From a checkpoint of a small transformer trained on Wikipedia.
Size: width 384, 6 heads of 32, vocabulary 2048.
Architecture: LayerNorm before each block, learned positions, biases, tied embeddings.
Training: a variant of Adam for these matrices, 6434 steps.
Each number is 128 + 32 x the weight over its row's rms, rounded and kept within 0 to 255. Layers, rows and columns count from 0. The size above them is the row's rms in percent of the matrix's.

# layer 9 MLP down, 384x1536, rms 0.033, rows 244-297, columns 640-767
size [ 98 101  97  97 101  98  96  98 100  98  89  99  99  95 101  98  99  96 101  99 101 102  99 102 101 102  93 102  97 102 100  99 101  96  94 102  99  99  96  97 101  99  99  97 101  98 102  98  98  94  98  96  98 100]
[[111 200 160 123 143  98  80  77 120 132 130 122 149 121 122  78  65 111 146 169 106 131 188 105 101 126 117 170  94 127  22 147 120 121 143  85 129 112 116 111 126 110 127  78 155 108 167 146 147 132 108  91  85 123 107 162 132 146 139 122 126  95 141 141 104 140 157 140 115 110 188 105 124 132 131 109 158  99 116 153 137 110 203 105 157 140 149 132 177 144 134 167 155 150  89 105 160 116 109 121 153  95 196 147  94 121 140 153 116 120 171  99  64 134 181 142 134 103 126 142  95 119 169 179 154  26 133 147]
 [106  79 144  85  47 107 177 117 102 137 146 126 117  86 115 140 148 107 147 187 116 167 115 135 152 148  70 157 136  99 114  91 169  84 110 116 190 131 102 153 240 117  66  10 120 163 111 131 121  73 149 118 116 129 142 117 110 113 151 108 110  97  80 142 139  66  98 102 134  88 116 134 161 117 163 137 146 123  84 100 146 126 137 151 110 100 132 131 132 153 146 129 102 146 114 152 118 167 144 121 154  73 139 122 135 155 174  78 121 155 126 164  60 127 106  92 155  93 160  80 172 129 113  85 140  68  29  87]
 [ 58  78 120  82  90 101  97 108  35  70 166  95  96 138 132 141 146 130 102 119 182 155 142 143 125 168  97 176  82 152 139  81 134 134 182  58 102 120 133 139  77 110 125 136 136 131 131 120 161 114 122 153 151 151 135 161 126 105 110 134 144 133 152 171  73 132  57 120 108  81 156  58 134 176 114 173 105 146 158  83  75  77 123 117 113 122 158  82 112  81 162 121  96 122 106 168 167 100  80 147 106 124 110 105 169 128 101 109  85 173 113  76  89 112 114 123 103 121 136 105  66 117 113  89 129 171 104 173]
 [123 117  87 111  76 120 121 129  96 141  81 150 124 151 143  84 150 144 109 124 141 157 107 137 137 140 143  80 163 150 134 135 154 146 111 101 109  71  71 147 139 111 143 136 129 141 160 115 106 164  87 139 176  77  97  76 115 184 139 175  90 104  88 123  89 153 115  79  87 126 140 142 142 166 129 130  96 107 161  90 106 186  79 153  96 110 129 148 103 107 111 117 118 152 160 140 145 103 115 138 177  82 157 137 127 143 146 116 107 134  84  92 115  38 142 132 124 161  24 129 137 114  89  78 107 163  99 143]
 [154 126 143 182 127 130  99 106 107 159 119 141 115 157 138  89 102 147 169 176 155 151 123 150 164 102 141 142 174  83 127 117  59 135 175  97 138  98 154  76 137 148 138 131 144 133 121 109 189 173 122 124 153 116 184  97 132 194 113 110 158 142 181 147 146 154 143  86  83 139 170  96 135 101  76 111  92 125 191 148 113 147 162 151 113  77 170 142 156 133 172 170 122 146  76 165  91 154 131 133  96 151 201 144 109 126 119 129 150 118  60 134  83 129 104 147 150 129 133 190 115 112 180 150 101 149 145 147]
 [142 128  75 106  73 113 106 106 126  96 162  92 117 115 119 163 105  97  85 134  94 111 116 118 171  66 117 152 129  95 143 134 140 124 116 123 162 103 130 124 113 159 142 118  65 111 177 119 144 135  97 152 153 140 102 115 132 147 201 137 136 144 152 148 142  69  98  41  86 101 160 155 151 164  76 155 114 130 114 138 152 125 105 141 100 141  93 123 180  88  70 126 107 113 149  97 185 137  89 101 173 112  83 184  93  86 158 218  98 111  97  80 139 126 140  69 133 148 100 131 117 130 152 140 161  74  78 177]
 [ 91 157 128 174 135 134 179 116 160 101 142 107 124 136  35 101 152 141 113 111  94 122 144 143 118  63 108 122 124  92 126  98  86 168  91 127  62 140 109  82 157  87 121 170  99 110  81 139 149  85 117 134  57 120 161 113 118 136  49 134 162 137 133 143 142 130  70 147 141 159 103 123  84 151 143 135 103  53 136 137 141 108 143 176 188 122 111  99 142 158  16 117 135 126 136 161  62  99  98 216  91 144  95 183 116 109 143 101 100 138 128 138 134 125  90 167 114 193 190 144 166 114 113  94 136 146 135 157]
 [ 81 148 145 154 138 150  87 101 159  78 150 150 139 102 172 141  65 113 116 123  54 156 120 118 118 127 126 152 144 109 102 105 193 179  92  87 123 177 133  90 166  91 151 106 105 154 144 111 106 185 116 103 126 206 195 195  91 112 150 127  98 146 189 112 111 135 141 150 104  97 107 122  99 147 191 150  87 110 140 170 134 129 117 168 119 109 127  96 156 128 118 122 162 102 148 100 199 174 127 144 171 126 152 153 115 111 116 148  72 134 119  91 110  66 181 132 217 198  62 166 127  74 116  97 128 135 121 175]
 [ 96 140 146  87 127 103 134 151 106 122 140 160 156  95 131 138 140 123 153 178 135 136 164 163  97 127 134 100 163 135 137 170 113 175 144 118 199 109 110 136 165  71 155 147 161 156  91 133 178 113 162 163 173 193  73 139 117  71 181 179 168 131 179 114  96 182 174 137 119  86 120 184  65 102 147 179 161 144  93 133 137 114 127 175 142 117 162  95 113 114 101 158  53  96 130 158 152 185  83 131 129 157 110  97 138 161 144 181 130 104 143 197 101 148 115 107 129 186 123 119  78 126 119 144  99 138 136 132]
 [115 173  88 144 132 134 109  50 130 210  92 128 130 103 163 132 149 116 153  74 129  62 112 133 173 186 125  95  85 175 110 150 109 149 124 159 112  98 162 125  88 131 160 173  79  80 109  94  79 104 122 105 117  76 159 208 127 122  95  92 146 118 135 116  97 125  83 184 129 133 103 127 100 155 128 110 101 110 115 177 156 108  85  72 145  83 119 192 132 139 158 174  89 144 154 127 156 114 152 149 112 110 137 118 162 103 123 137 152 123 120 202 203 124 155 157 159 129  62 115 143 116 141  83  96 125 100 188]
 [121 111 117 171 142 137  76 127 157  75 103  77  82 145 147 182 201 153 142 144 127 102  77 186 118  76 154 137  95 157 145  70 108 133 174 111 189 198  88  74 156 150 117 123  94 112  76  98 116  82 138 165 170 115 149 113 114  39 163 133 121 150 141  84 158 104 116 122  94 149 129  78  85  71 108 133 136 176 170 157  94  91 127  99 108 109 122 171 103  99 152 104 134 144 167 110 109 120 142 127 148 140 152 128  83 157  83 130 129 191  89 167 112 105 142 169  87 121  64 122 150 119 148 110 130 155 151 103]
 [176 165  88 162  71 139 179 131 164 113 140 151 114 109  94 100 148 142 174  83 134 140  48 110 115 101 129 146 152 145 186 128  57 145 159 124 146  83 206 133 140  66 100 121  84 104 162 151 157 107 111  93  82  45 114 187 139 175 108 167 128 126 103 129 179 177 166 125 133 110 101 174 137 178 124  50 137 125 148 220 123 157  92 123 131 131 100 182 124 167 198  84 120 169 122 121 136 136  77 116 111 154 168 195  82 135  60 125 101  89 163 119 138 110 171 152 145 148 106 155 137  80 156  99  95 196 157  59]
 [124 147  87 126 105  81 133 172 115 148 102 167 158  98 106 149  96  64 100 159 135 165 135 106 133 111 201  67 112 115 124 123 107 153 130 157  94 120 135 148 101 147 138 113 121 159  44 150 187 101 159 131 103 123 106 136 151 112 116 121 135  86 193 114 112 107 107 166 151 117  97  93 199 116 160 195 126 144 139 131 134 101 151 149 104  94 183 117 139 130 114 155 149 162 112 159 136 107 117 155 186 172 125 152 106 112 107  35 112  74  90 114 118 112  95 148 112 134 111 114 133 138 117  82 140 157 133 143]
 [ 59 184 109 101 151 156  69 139 108 128 121 113 177  96 144  90 138 116 141 171 139 134 128 107  83 192 124 189 122 116 135 125 159 136  61 133 135 191 161  67 154 194 139 130 190 117 145 151 161 163  99 135  90 152 154 179 137 146 115 182  88 147  83 114 121  80 134  61  64 115 136 168 132 133  54 153  84 129 143 133 155 124 133 115 123 118  72  98 128 128 106  92 138 112  75 155 147  76 169 113 140 151 222 136 122 139  88 122 149 108 106  84 108  78 104 105 141 103 111 133 184 111 154 102 107  99  89 161]
 [108 144 115 152 127 118 125  78 148 175 129  73  62 132 126 117 110 134 131 132  97 196 146 148 159 156  94 106 141 139 210 167 112 107 120 115 156 135 141 130 119 178 130 146 213 102 160 147 112 104 134 160 150  62  65 143 112 184 133 172 115  87 131 174 131 122 141 102  81 190 163 174 141 118 142  50 101 107  94 110  80 153 151 126 153 160 118 142 114 186 152 154 121 101  97 118 133 137  97 131 111  92 194 155  91 157 167  98  82 120 103 157 192  96 162 130 146 154 121 133 108 178  60 230  87 129  83 116]
 [176  69 142  88 113 165 124 189 208 159  99 157 198  71 135 120 130 128 136 125  97 102 163  96 127 124 120 120 135 194 157 124 105 190 144  86 121 113 118  90 116 142 127  93 143 114 167 127 161 121 163 108 111 138  71 144 112 158 177 129 130 146 127 113 164 123 152 107 121 135  83 210  71  86 148 140 107 140 114 131 132 168 180 180 145 115 104 101 161 157  84 178  96 195  95 149  98 127 149  94  85 211  92 136 126 144 173 136 148 102 147 174 143 172 161 135  83 130 152  83 104 130  96 122 110 131 123 170]
 [159 109 133  90 119 140 108 146 111 124  97 132 189 103 156 184 165 110  98 180 113 126 155 104  83 158  98 137 152 174 109 149 177 123 126 159 137 160 125 119 133 131 138 122 139 156  88 165 115 106 138 188  84 143 141 135 123  84 114 117  68 132 180 142 125 128  87  55 139 168 124  76 105 133 163 107 155 182 156 131  83  99 146 112 137 160 127 136 124 189  89 130  97 101  72 138  94 136  82 163 103  71 152 156 103 162 132 158 135 163 169  93 135 115 115  98 105 117  97 114  44 119 175  85  99  88  81 173]
 [110 146 163 130  60 172 179 181 156 102 150 143 124 132 125 111 183 220 137 192 163 149 164  92 129 159 164 154 186 149 110 123 150 123 129 133 139 144 141 110 148 198 144 152 141 138 127 140  78  90 169 178 150  97 151 153  68 118 126 152  69 113 107 132 144 109 132 121  94 164 114 164 115  51 150 181  92 101 118 211 109 106 173 169 165 135 117 125 138 153  42 150 133 131 133 122  88 165 176 110 132 147 146 179  82 124 146  91 121 103 158 219 105 113 106 142 170  87 106 140 126 104 110 136 124  91  85  83]
 [187 109  99 162 132 187 123 135 123  61 177 148 128 150 141 125 116 104 141 116  71 111 152 106 126 107  94 158 142 183 115 127 195 132 106  64  95 172 193 168  67 129  90 118 144 155 166  97  76 113 145 109  79 156 112  74  66 137 183  98 168 145 132 112 143 145 131  88 133 106 134 205 137 110 135  66 123 142 146  76 161 127 169 121 142 138 143 159  90 108 170 151 158 122 120 153 127 144 149 154 136 196 134 164 175 112 114 106 110 159  92 106 141 243 158 140 110 144 150 155 145 138 206  91 145 119 110 141]
 [120 148 174 159  71 107 128 127  84 103 135 163  71 127  97 119 184 119 134 184 109 136 107 111 122 177 141 121  77 145 106 109 177 181 167 121 125  96 107 111 171  95 144 115  92 135 150  92 202 118 133 155 131 154 107 107 110  96 168 136 142 124  69  93  83 137 111 107 161  65 115 135  71 145 123 130  95 195  95 104 106 147  77 111  88 126 115 149 132 100  77 169 103 128 100 116 115 153 144  99 152 147 126 144 129 131 127 156 125 144 125 179  90 126 160  91 129 137 111 155  86 144 125  84  95 167 120 135]
 [169 110  98 119 150 142  58 109 126 150  95 158 119 143 144 137 121 142 152  77 145  47 129 105 100  91 106  93 120 130 109 100 134  87 111 137 158 122  92 122 128 133  89  79 124 158 121 128 128 171 105  71 100 118  60  77 113  88 136 121  84 143  91 167  97 173 126 164  92 111  87 126 144 161 116 139 203 171 122  50  59 141  78 147 179 144  96 169  81  89  54  99 142 108 164 155 147  74 126  96 127 113  83 130 161 106  80  91 112  84  50 113 123 108  81  80 122 155 109 130  72 146 114 152 157 126  75 145]
 [135 114 130 124 141 178 172 107 119 117 174  83 179 128 118 120 147 125 110 145 133 124  81 129 141  83  83  96 126 109 149 145 150  86  99 145 147 159  84 115 161 103  41 134 139  89 119 138 117 141 137 137 144 175 180 137 163 135 180 130 147  82 109  82 113 110 155 167 104 164  82 127 105 126 150  58 162 103 179 160 114 128 105 112 104 115 111 142 117 129 138 133  96 163 134 181 109 125 132  34 122  91 105 138 143  95  89 122 156 113 142 126 137 151 117 124 113 122 106  94 151 166 152 123 156 129 172  78]
 [147  92 182 104 143 124 125 131 106  82 145 125 156 123 155 105  92 139 145 166 200 135 122  95 127  93  93 145 137  94  67  62 126 185  52  95 119 147 112 144  76 136 113 177 133 135 179 123 138 104 166 101 121 107  91  70 138 117  83 173 141 140 133 107 115 112 109 107 116  99 133  92 129 216  84 112 124  87 140 137 122 130 140 122 161 117  84  88 171 149 141  92 180 206 121 124  85 116 103 163 162  92 117 107  99 132 135  64  95  67 111  91 145 123 132 114  92 155 173  96 141 135 143 101 100  78 150 147]
 [142 137 174  97  62  84  70  76  89 160 148 107  95 116 163 141 172  96 153 129 125 141 120 197 143 146 145  80 148 149 150  57 145 139 140  95 156 149 103 124 146 128  75 101 123 126 160  86 143 183 102  80 152 196 123 142 137 100 119 128 141 178  67 149 129  99 107  85 119 162 131 138  98 147  96 123 169 149 165 134 170  98 141 148 105 184 102 105 109 145 181 143 127  85 112 126 208 200 160  87 167 106 152  99 150 129 133 142  78 137 128 158 133 116 179  92  93 178 104 127 137 146 103 133 112 120 107 156]
 [125 105 134 115 104 129 133 138 155 106 170 128 140 140 106 117 108 169 119 193 149 140 139 126 170 152 160 172 163 116 167 132 157 119 144 114  84  89 130 163  98 148 125  89  84 124 148 160 161 165  62 138 119  61  80 167  89  81 135 115 123 109  98 163 148 116 133 129 210 160  91 175  61 121 130 114  95 126 170 122  73 109  98 124 136 110 141 159 127 159 147  93  99  64 188 141 111 165 163 150 153 171 170 123 124 159 150 104 103 170 102 148 134 107 151 117 120  82 144 147 183 139 149 148 164 136 129 130]
 [ 67 103  83 156 145 130 117 119 123  82 104 182 146 133  42 163 138  90 170 134 127 126  78 140  85 156 183 150  49 108 132 127 160 110 156 117  89 195 148 137 145 132 146 115 133 127 161 148  90 110 156 150  67  84 113 146  94 129  83 114  69  81 161 149  80  86 148 143 141 171 184  43 137 114 147 174 101 115 133 160  93 117 172 130 152 116  61 164 108 111 131  97  73 139 177 166  96  88 129 142 103 125  56 118 146 109 120 107 123  61 147 135  88 217  78 120 157 127  79 120 152 149 134  94 127 121 152 121]
 [121 166 104 177 132  97 139 151 149 106 170 184 120 102  89 154 115 125  90 156 192 125  99 108 122 123 140  96 121  78 133 134 125 153 160 129  96 134 141 133  49 169 129 100 177 160 102 111 128 157  99 157  85 192  67 132 134  80 123  92 157 108 179 161 134 148 132 171 152 114  81 133 130 122 197 142 134 163 159 141 142 149 145 150 163 140 124 160 164 133 116  74 117  91  92 102 131 103 142 110 116 150  63 135 124 151 171 136 113  52  53 125 125 116 108 135 136  85  80  87 157 126  80  72 120 128 117 163]
 [183 137 147 228 116 162 167 100 155 108 144 131 201 152 127 132  50 136 160 107 128 103 155 136 135 103 155 143 147 140 127 104 106 163 127 147 120 144  84  90 119 130 164 103 155  97  95 135  94 116 163 148 205 102  79 139  92  85 126 134 150 104 171 155 152  89 186  98 102 141 176 165 117  96 162 150  66 132 150 182 126 188 150 172 167 159  86 105 152 134 159  69 145 155 145 150 136 104 185  65 148 128  96 109 135 161 134 144 179 119 105 142  94 144  86 119 199 129 115  99 163 114 129 147 137 154  91 111]
 [137 137  86  81 123 119 123 178 137  90 140 126 102  81 120 116  86 157 113 107 176 144 104 174 112 105 124 189  72 112 120 109 121 128 128 116 213 167 138 153 158 171  97 122 129 133 101 120 114 137  54 116 142 147 101 116 178 139  91 126 155 130 153 129 134 166 121 193 170 129 120 134 153 136 125 140  99 131 129 119 135 117 158  66 103 128 177 130 110 118 115 107 103  96 133 104 210 139 128 118 106 175 127 124 127  87 150 174 145 171  98 152 140 125 120 140 113 179  72 116 109  31 161 108 124 124 192  84]
 [135 163  99 109 107 106 127 120 130  57 124 136 109 100  86  84 154 175 155 134  99 167 148 138 168 116 152 164 115 100  99 143 134 172  45  99 223  76  99 152 122 123 214  64 133 121 166 150 160 125 126 125 159 147 202 178 140 171 112 145  98 211 113 144  77  59  84 109 127 139 112 106  84 158 136  71 133  97 120  56 140 142 124 140  91 183  96 148 107 114 135 113  81 169 152  58 124 137  92  90 155 124 153 163 140 130 109 127 134  95 152 105 135 161  87 111 170 148  93 104 192 161 141  84 142 150 117  99]
 [146  64 142 107 101 127 153 110  99 147  91  74 119 114 106  88 119 121 144 140 142 134 154 150 129 191  54 141 129  90 142 140  79 115 140  88 186  82 114 145 146 155  35 123 160 148  88 179 125 106 186 125 145 194 132 118 163  79 111 133  73 120 139 125 174  97 169 120 193 175  55 134 136 170 158 171 146  49 122 190 123 137 100 155  81 135  97 129  94  81  87 138 156 201 146  83  86  97  69 105 110  49 140 110 105  89 142 144 104  31 146  64  98  98  88 117  90 101 141  97  75 141 114 121 174 116 123 110]
 [153 106 135 143 148 142 168 144 105 125 183 154  63 137 148 205 140 103 191 146 132 174 133  71 161 157  97 194 107 145  89 175 181 168 109 113 165 132 133 206  87 145 138 109 148 112 178  95 129 138 135 123 134 109  86 135 166 118 108 136 138 106 109 137  96 117 134  59 130  66 140 169 118 137  78  68 130 121 105  91 185  88 182 129 139 107 146 142 133 178 125 176 112 140 167 115 129 159 146  79 151 111 157 134 185 122 136 148 114 130 115 131 122 137 118 134 134 128 151 137  67 176 137 144 134 110  72 152]
 [160  90 130 141  91  89  83 141 148 118 143 121 156 142 114 121 177 130 201 131 136 102 167 151 150 112 117 124 142 137 110  95 138  87 104 157 140  87 115 164  68 158 129 155 126 153 106  97 104 120 111 112 131 167 100 227  96 128 105 146  86 193 153 138 176 140 135 129 198 111 123 156 151 174 131  91 157 116 167 107  79 116  85 116  88 151 175 125 178 164  94 140  87 126 112  92  66 104 125 183 186 105 171 129 133 153  73 119 168  79 116 147  88  84 157 109 139 118 144 119 149 133 187 138  86  90 158 130]
 [111 134  56 129  55 139 122 130  83 109 171 142  81 145  92 114 133 110 132 164 157 151 126 149 118 172  98 134 103  59 168 160 124 147 156 127 150 116 158  96 177 133  83 149 166 135 109 159 137 120 181 128 148  79 163  91  95 182  84 132 174 163 197 140 149 132 122 140 174 130 205 101  92 153 139 113 139 170 152 106 148 168 160  54 135 149 178 140 135  83 112  86 101  94  86 107 156 105 134 136 226 162 158 114 140 174 125  73 138 129 166 154 144 128  41 131 145 115 133 124 114 146 124 120 152 157  77  76]
 [105 147 143 102 132 156 185 125 150  83 123 169 124 149 103 155 158  94 119  73  97 117 141 103 134 159 142 106 127 142 114 135 103 160 181 135 136 164 133 158 101 139 172 121 154 131  98 123 123 112 122 136 106  86  56 126 160 167 121 148 147 159 184 127 150 147 128 103 149 167 111 185 211 130 142 139 137  47 169 116 144 182 108 186 172 125  94 162 166 130 160  74 124  90 121 140 160 198 146 131 126 118 117 213 110 123  95 111  92 112 157 150 117  41 158 159 143 101  91  63 117 128 125 107 139 118 161  98]
 [113 186 140 141 137 119 106 153 128  99 153 126 161 133 139 155 124  91  96 195 123  74 154 133 132  97  96 148 110  98 171  61 109 137 102 126 123  71  92 115 149 194 138  99 100 162  88 107  81  83 179 149 126 146 168  82 104 107  69  71 125 149 131 167 109 149 123 249 161  95 113  96 110 108 127 114  95  88 106 122 175 132 151  94 113 151 130 101 148 154  64 139 110  77 119 148 103 102 110 108  85 151 118 155  49 114 161 128 117 106 100 105 173 108 108 171 188 118 156 137 169 119 145 147 158 103  76  51]
 [193 156 150 154 103  89  70 135 111  84 128  99  87 175 105 127 114 151 135 137  92 111 124 108 150 146 150 177 106 178 124 135  92  94 158 154 134 112 169  72 147 132 182 152 108 170 182 106 119 148 152 135 101  67  89 105 174 154 120 139 108 119  79  98 115 170 112 202 177 130  79 150 155 142 120 165 193 175  89 149 111 108 166 135 184 183 147 164  98 161 163 149 170  75 133 162 189  91  87 108 188 151 116 175 125 104 130 122 170 128 140 137  92 152 114 128 122 133  97 104 122 164 143 124 174 159 179 100]
 [172 156 132 104 135 125 107  73  64 110 115 143 144 109  74 141 122 124 172  88  86  93 101 147 165  87  90 131 113 106  68 173  80 132 159 116 143 127 132 112 130 147 107 113  79 148 124 104 119 142 104 110 138  63   3  73 122 161 150 144 153 160  64 134  95 114 130 207 133 113 147 108 147  81 131 132 136 152  55 155 186 143  94 121 126 144  91  89 141 118 180 101  83 158 143 158 139 151 118  91 165 164 106 114 167 171 172 221 110 102 196 109 135 157 131  77  82  88 109 103 152  76  93 146 136 125 157 124]
 [130  69  78 151 153 104 110 137 159 111 145 136 151 156 160 190  78 149 108  74 151 108 112 137  70 110 126  85 130 174 155 137 109  57 106 138 147 201 131 136 107  77 142 188 127 110 103 128 133 141 122 108 143  90  79 178 141 163 170 119 183 209 178 116 132 109 159 123 170  73  89 138 171 134 130 151 172 143 105 115 165 107  80 106 202 115 120 134 111 135 156 170 202 146 114 118  67 161 147 155 137  97 123 130 158 161 134 117 119 135 160 160  64 137 130 100 110  63  64 161 135  67 158  79 118 167  72 126]
 [162  69 131 141  80 130 151  78 129 104 137  74 146 125  79  76  88 126 169 155 162 135 138 133 134 122  98 123 109 113  39 179  90  97 107 147 151 129 129 106 129  61 139 135 103 122 188 168 139 114 165 108 130  81  77  93 122 152 169 174 148 126 126 142 176 123 135 174 108  50 158 153 167 166 170 120  85 123 138  36 162 100 148 143 116 101 106 158  74 109 152  86 128 147 102 121 126 170 134  66  57 171 138 161 110 108  85 100 122  67 115  97 136 148 119 132 134 101 161 144 155 152 128 152 132 160 164 141]
 [131 124 109 134 121 102 128 101 130 131 116 140 124 132 167 133 123 141 109  83  98 108 104 200 119 115 111  74 177 112  86 153 112 170 110 163 137 132 163  70 185 122 112 118 146 146 129 124  84 160 124  65 141 117 110  59 149 110 138 140 132 192 151 111 150  90  90 135 136 154  82 116 222 106 127 156 112  78  86 131  61 138 112 130 125 131 120 148 153 100 133 145 148 159 146 122 157 135 134 144 152 130 110 139  95  88 155 119 108  97  79 115 184 120 138 130 106 108  84 123  74  92 144 135 195  89 168  94]
 [176 112 133 174 149 169  84 102 131 160 135 127 165  94 123  73 112 107 136 150 182 136  73 209 117 166 152 110 118  58 174 138  91 201  96 130 167  91 110 127  87 107 167 116 107 101 115 158 155 117 124 130 122 153 169 143 119 122 117  99 176 108 200 133 155  83 142 171  96 155 114 137 173  98 109 119 158 129 207 104 153  99 137 126 104 151 154 111  94  99 154 145 111 120 101 107 169 120 135  57  86 135 125 169 128  89 131  89 132 116 113 132 180 152 125  79 102 156  92  82 155 141 103 158 138 182 116 117]
 [ 96 101 193 136 169  92 130 168 132 154 154  74 126 139 197 162 131 142 101 108  52 128 147 121  88 135 154  88 105 129 114 130 148 109  87 103 176 179 169 136 129 103 112 104 126 123 115 160 167 121 107 118 101 148  80 162 143 147  85  85 111 166 172 126 125 112 120  91  90 118 142 101 128 133 121 170  94 186 136 135 122 108 135 140 116 170 131  51 112 140 118 119 146 126 107 133 183  17 154 123 139 134 143 122 141 107 163 151 108 146  36 115 102 147 116  96 137 113 183  83 147 149  76 122 154 141 115 161]
 [114 147 165 129  95 126 118 136 102 106 125 179 136 137 112 117 161 137  69 144 113 100  94 154 146 146 121 109  64 158 138 172 101 114  85 154  80 124 122 109 144 129 115 142 150 103 165 118 105  94 164 119 192 119 122 154 151 124 112 141 120 144 103 105 156 146 137  85 134 177 177 156  73 168 143 123 150  83  93 109 176  96 162 103  90  68 100 162 180 164  97  77 100 159 149 124 152 187  98 116 127 120 128  70 199 152 118 104 111 120 173 146 151  76 103  94 211 124  79 115 143 138 101 114 158 107 141 145]
 [130  72 119 135 120  98 121 134 120 118 120  88 127 123  40 156 121 111 121 133 150 102  79 140  41 144 111 136 101 123 126 146  81  95 122 158 136  91 115 116 100 144  99 135 161 134 143 114 102  99 104 101 102 155  69 181 148  97  94 121  84 136 132 115  56 130 124 125 125 129 164 156  89 144 125 109 111  91 104 108 113 116 122 160 123  99  75  69  95 105 119 111 136 119 156  77 115 120 107  95 156 140 154 110 147  89  75  76  84 167 112  93 119 106 154 179  82 178 122 157  68 146 161  87 180 119 158 147]
 [128  79 148 121 170 115 168  94 152 134  77 152 130 165 150 108 140 146 107 153 147 114 138 159 110  94 199 102  44 178  64  86 159 142 146  95  88 180 145 101 171 172 132 122  99 119 142  94 140 147 105 165 123 121 130 149 159  92 147 187 141  70 168  79 119 116 113 163 210 150  93 127 163 131 142 136 121 173 119 129  80 129 168 168 162 125 111  85 148 101 118 190 178 140 157 187  23 136 123 140 118  51 130 199 113 166  69 100 165 136  86 135 153 180  93 116  78  64 145  84 139  64 161 131  75 107 152 119]
 [134 138  87 135 158 160 111 147 178 103 106 130 137 126 198 206 113 139 168 108 114 178 142 130 125 111 140 139 150 134  86 155 149 163 129 150 173 133 126 138 157  85 130 138 114 145 123 164  59 154 153 164  89 111 137 151 122 123 130 118 202 160 116 145 150 132 113 160 143 155 105 157 180 154 129 169  70 108  71 129 186 114  82 138 109 115 179 134 128 120 157 170  96 109 108  94 136 181  94 140 125 144  78 185 126  56 133 184 146 109 104 185 133 165 154 183 152 169 150 116 140 155 126 139 126 147 148 114]
 [182 151 145  94 159 130 145 149 144 132 188 149  93 115 128 190  68 120 127  87 110 132 104 116 148  98 142 186 132 152 164 118  78 126  86 134 113 153 104 130 111  99  82 112 125 173 113 172  89  74 111  88  90  88 160 112 110 159 139 169 105  47 141 174 140 166 126 162 109 168 136  85  79 172 101  90 183  83 166 140  76 132  95  94  94 185 125 123  94 141 147 103 184 192 149 159 102 163 107 125 140  98 200 145 157 106 102 124 134 166 182 168 137 167 102 115  71  90 144 158 127 104 150 148  93 126 130 112]
 [ 96 162 162 121 117 177 128 154 135 160 160  60 107 146 157 100 156 157 177 122 145 144 157 185 136 141 127 180  78 142 119 111 187 143 127 119 152 162 174  87 108 178 107 123 113 109 117 157 119 140  88 148 116 107  22 128 105 114 153 109 127 101 112 117 131 134 152 152 118 140 113 102  83 186 135  30 125 100  92  70 125 131 135 132 170 161 148 125 147 178 146 130 133 147  81 138 162 159 147 132 103 166 111 170 201 184 130  85 126 141  86 124 153  94  88 107 121  65 115 104 129 163 168 117 167  84 137 121]
 [142 114 117 142  58 117 131 159 127  87 153 136 146 112  94 156  94 104  95 162 177 140 161  92 117 130 116 128 120 171 129 176 187 116 142 151 140 140 156 145 132 170 130 108 152 148 159 150 116 120 100 140 171 113  45 124  93 125 183 141 164 156 112  89 104 141 164  79  84  93 135 165 132 170 153 152  95 143 114 168 127  98 138 157 148 138  71 130 191 107 108  96 111 180  68 164 110 111 126 139  68 122 125  75 120 139 142  75 132 104 166 120  97  88 125 141 179  97 154 165 139 179 119 172 127 116 152 129]
 [152  86 131 172 121  94 153 176 160  59 124 132 111 132 118 123 114 152  95  49 186 141 129 142 155  80 193  90 154 128 165 124 198 154 147  52 137  99  92 126 121  92 131 120 128 128 120  93 202 128 120  47  64 130 148 157 130 154 123 101 144 151  97  91 116 126 127 115 103 156  86 117 109 100 126 131  91  99 120 101 117 160 139 166 126 145  72 115 161 154 147  87  97 116 106 122 108 127 149 109 163 127  76 116 122 162 119 119 158 192 121 113 134 150 125  80  87 143 123 170 144 154 135 123 125  87 127 133]
 [ 92 150 116 119 193 120 169 112 131  84 102 128 138 112 156 142 177 151 108 121 160  84 112 147 122  85 135 118 128 185 170 187 146 101 112  81 140 159  91  95 140 101 161 125 112 145 128 109 152 138 108 138 130 108 189  84 102 116 142  93 114 137 137 142 129 148 122 166  80 147 142 142 133 182 160 189 164 127 129 106  26 143 121  66  50 119 147 104 127  76  97 125 121 181 149 132 106 143  60  44 163  65  89 133 101 107 168 113 108 162 147 114 170  95 100 100 160 154  84 121 104 146 149 124 143 194  98 115]
 [ 30 118  90 141 100 114 152 155 117 127  57 139  91 151 128 179 144  86 118 119 108 184 141 111 112 125 203  67  95 181 157 135 139 148  75 160 132 125 135 123 132  64 114 141 123  73 134 109 131 118 177 122  98 108 131 125 170 116 147 162 123  77 156 132 114 146 113 115 108 187 110 131 122 140  74 191 175  90 154 142 129  83 157 111 150  55 111 164 109 105  94 186 143 112  77 179 163 123  97 168 109 156 169  69 146 124 121 128 129 133 144 178 173 116  79 110 123  84 148  94 138 117 126 130 100 105  63 110]
 [ 92  95  90 144 134  75 147 122 134 135 157 109 137 148 173 137 123 101  99 176 150  86 152 110 132  87 142 136  66 122 121 119 133 131 135  93 107 116  46  80 141 109  33  91 115 118 123 109 119 105 103 116 147 182 139 118 160 115 149  91 155 160 121 120 115 133 140 167  97 100 150 158 112 123 141 107  88 122 131  84  66  75 115  97 175 151 118 158 162 115 141 154  84 138 136 129 112 136 122 127 174  96 141  56 190 153 120 123 126 130 152 187 126 143 101  96 175 170 125 203 141  93 118 107 149 122 173 210]]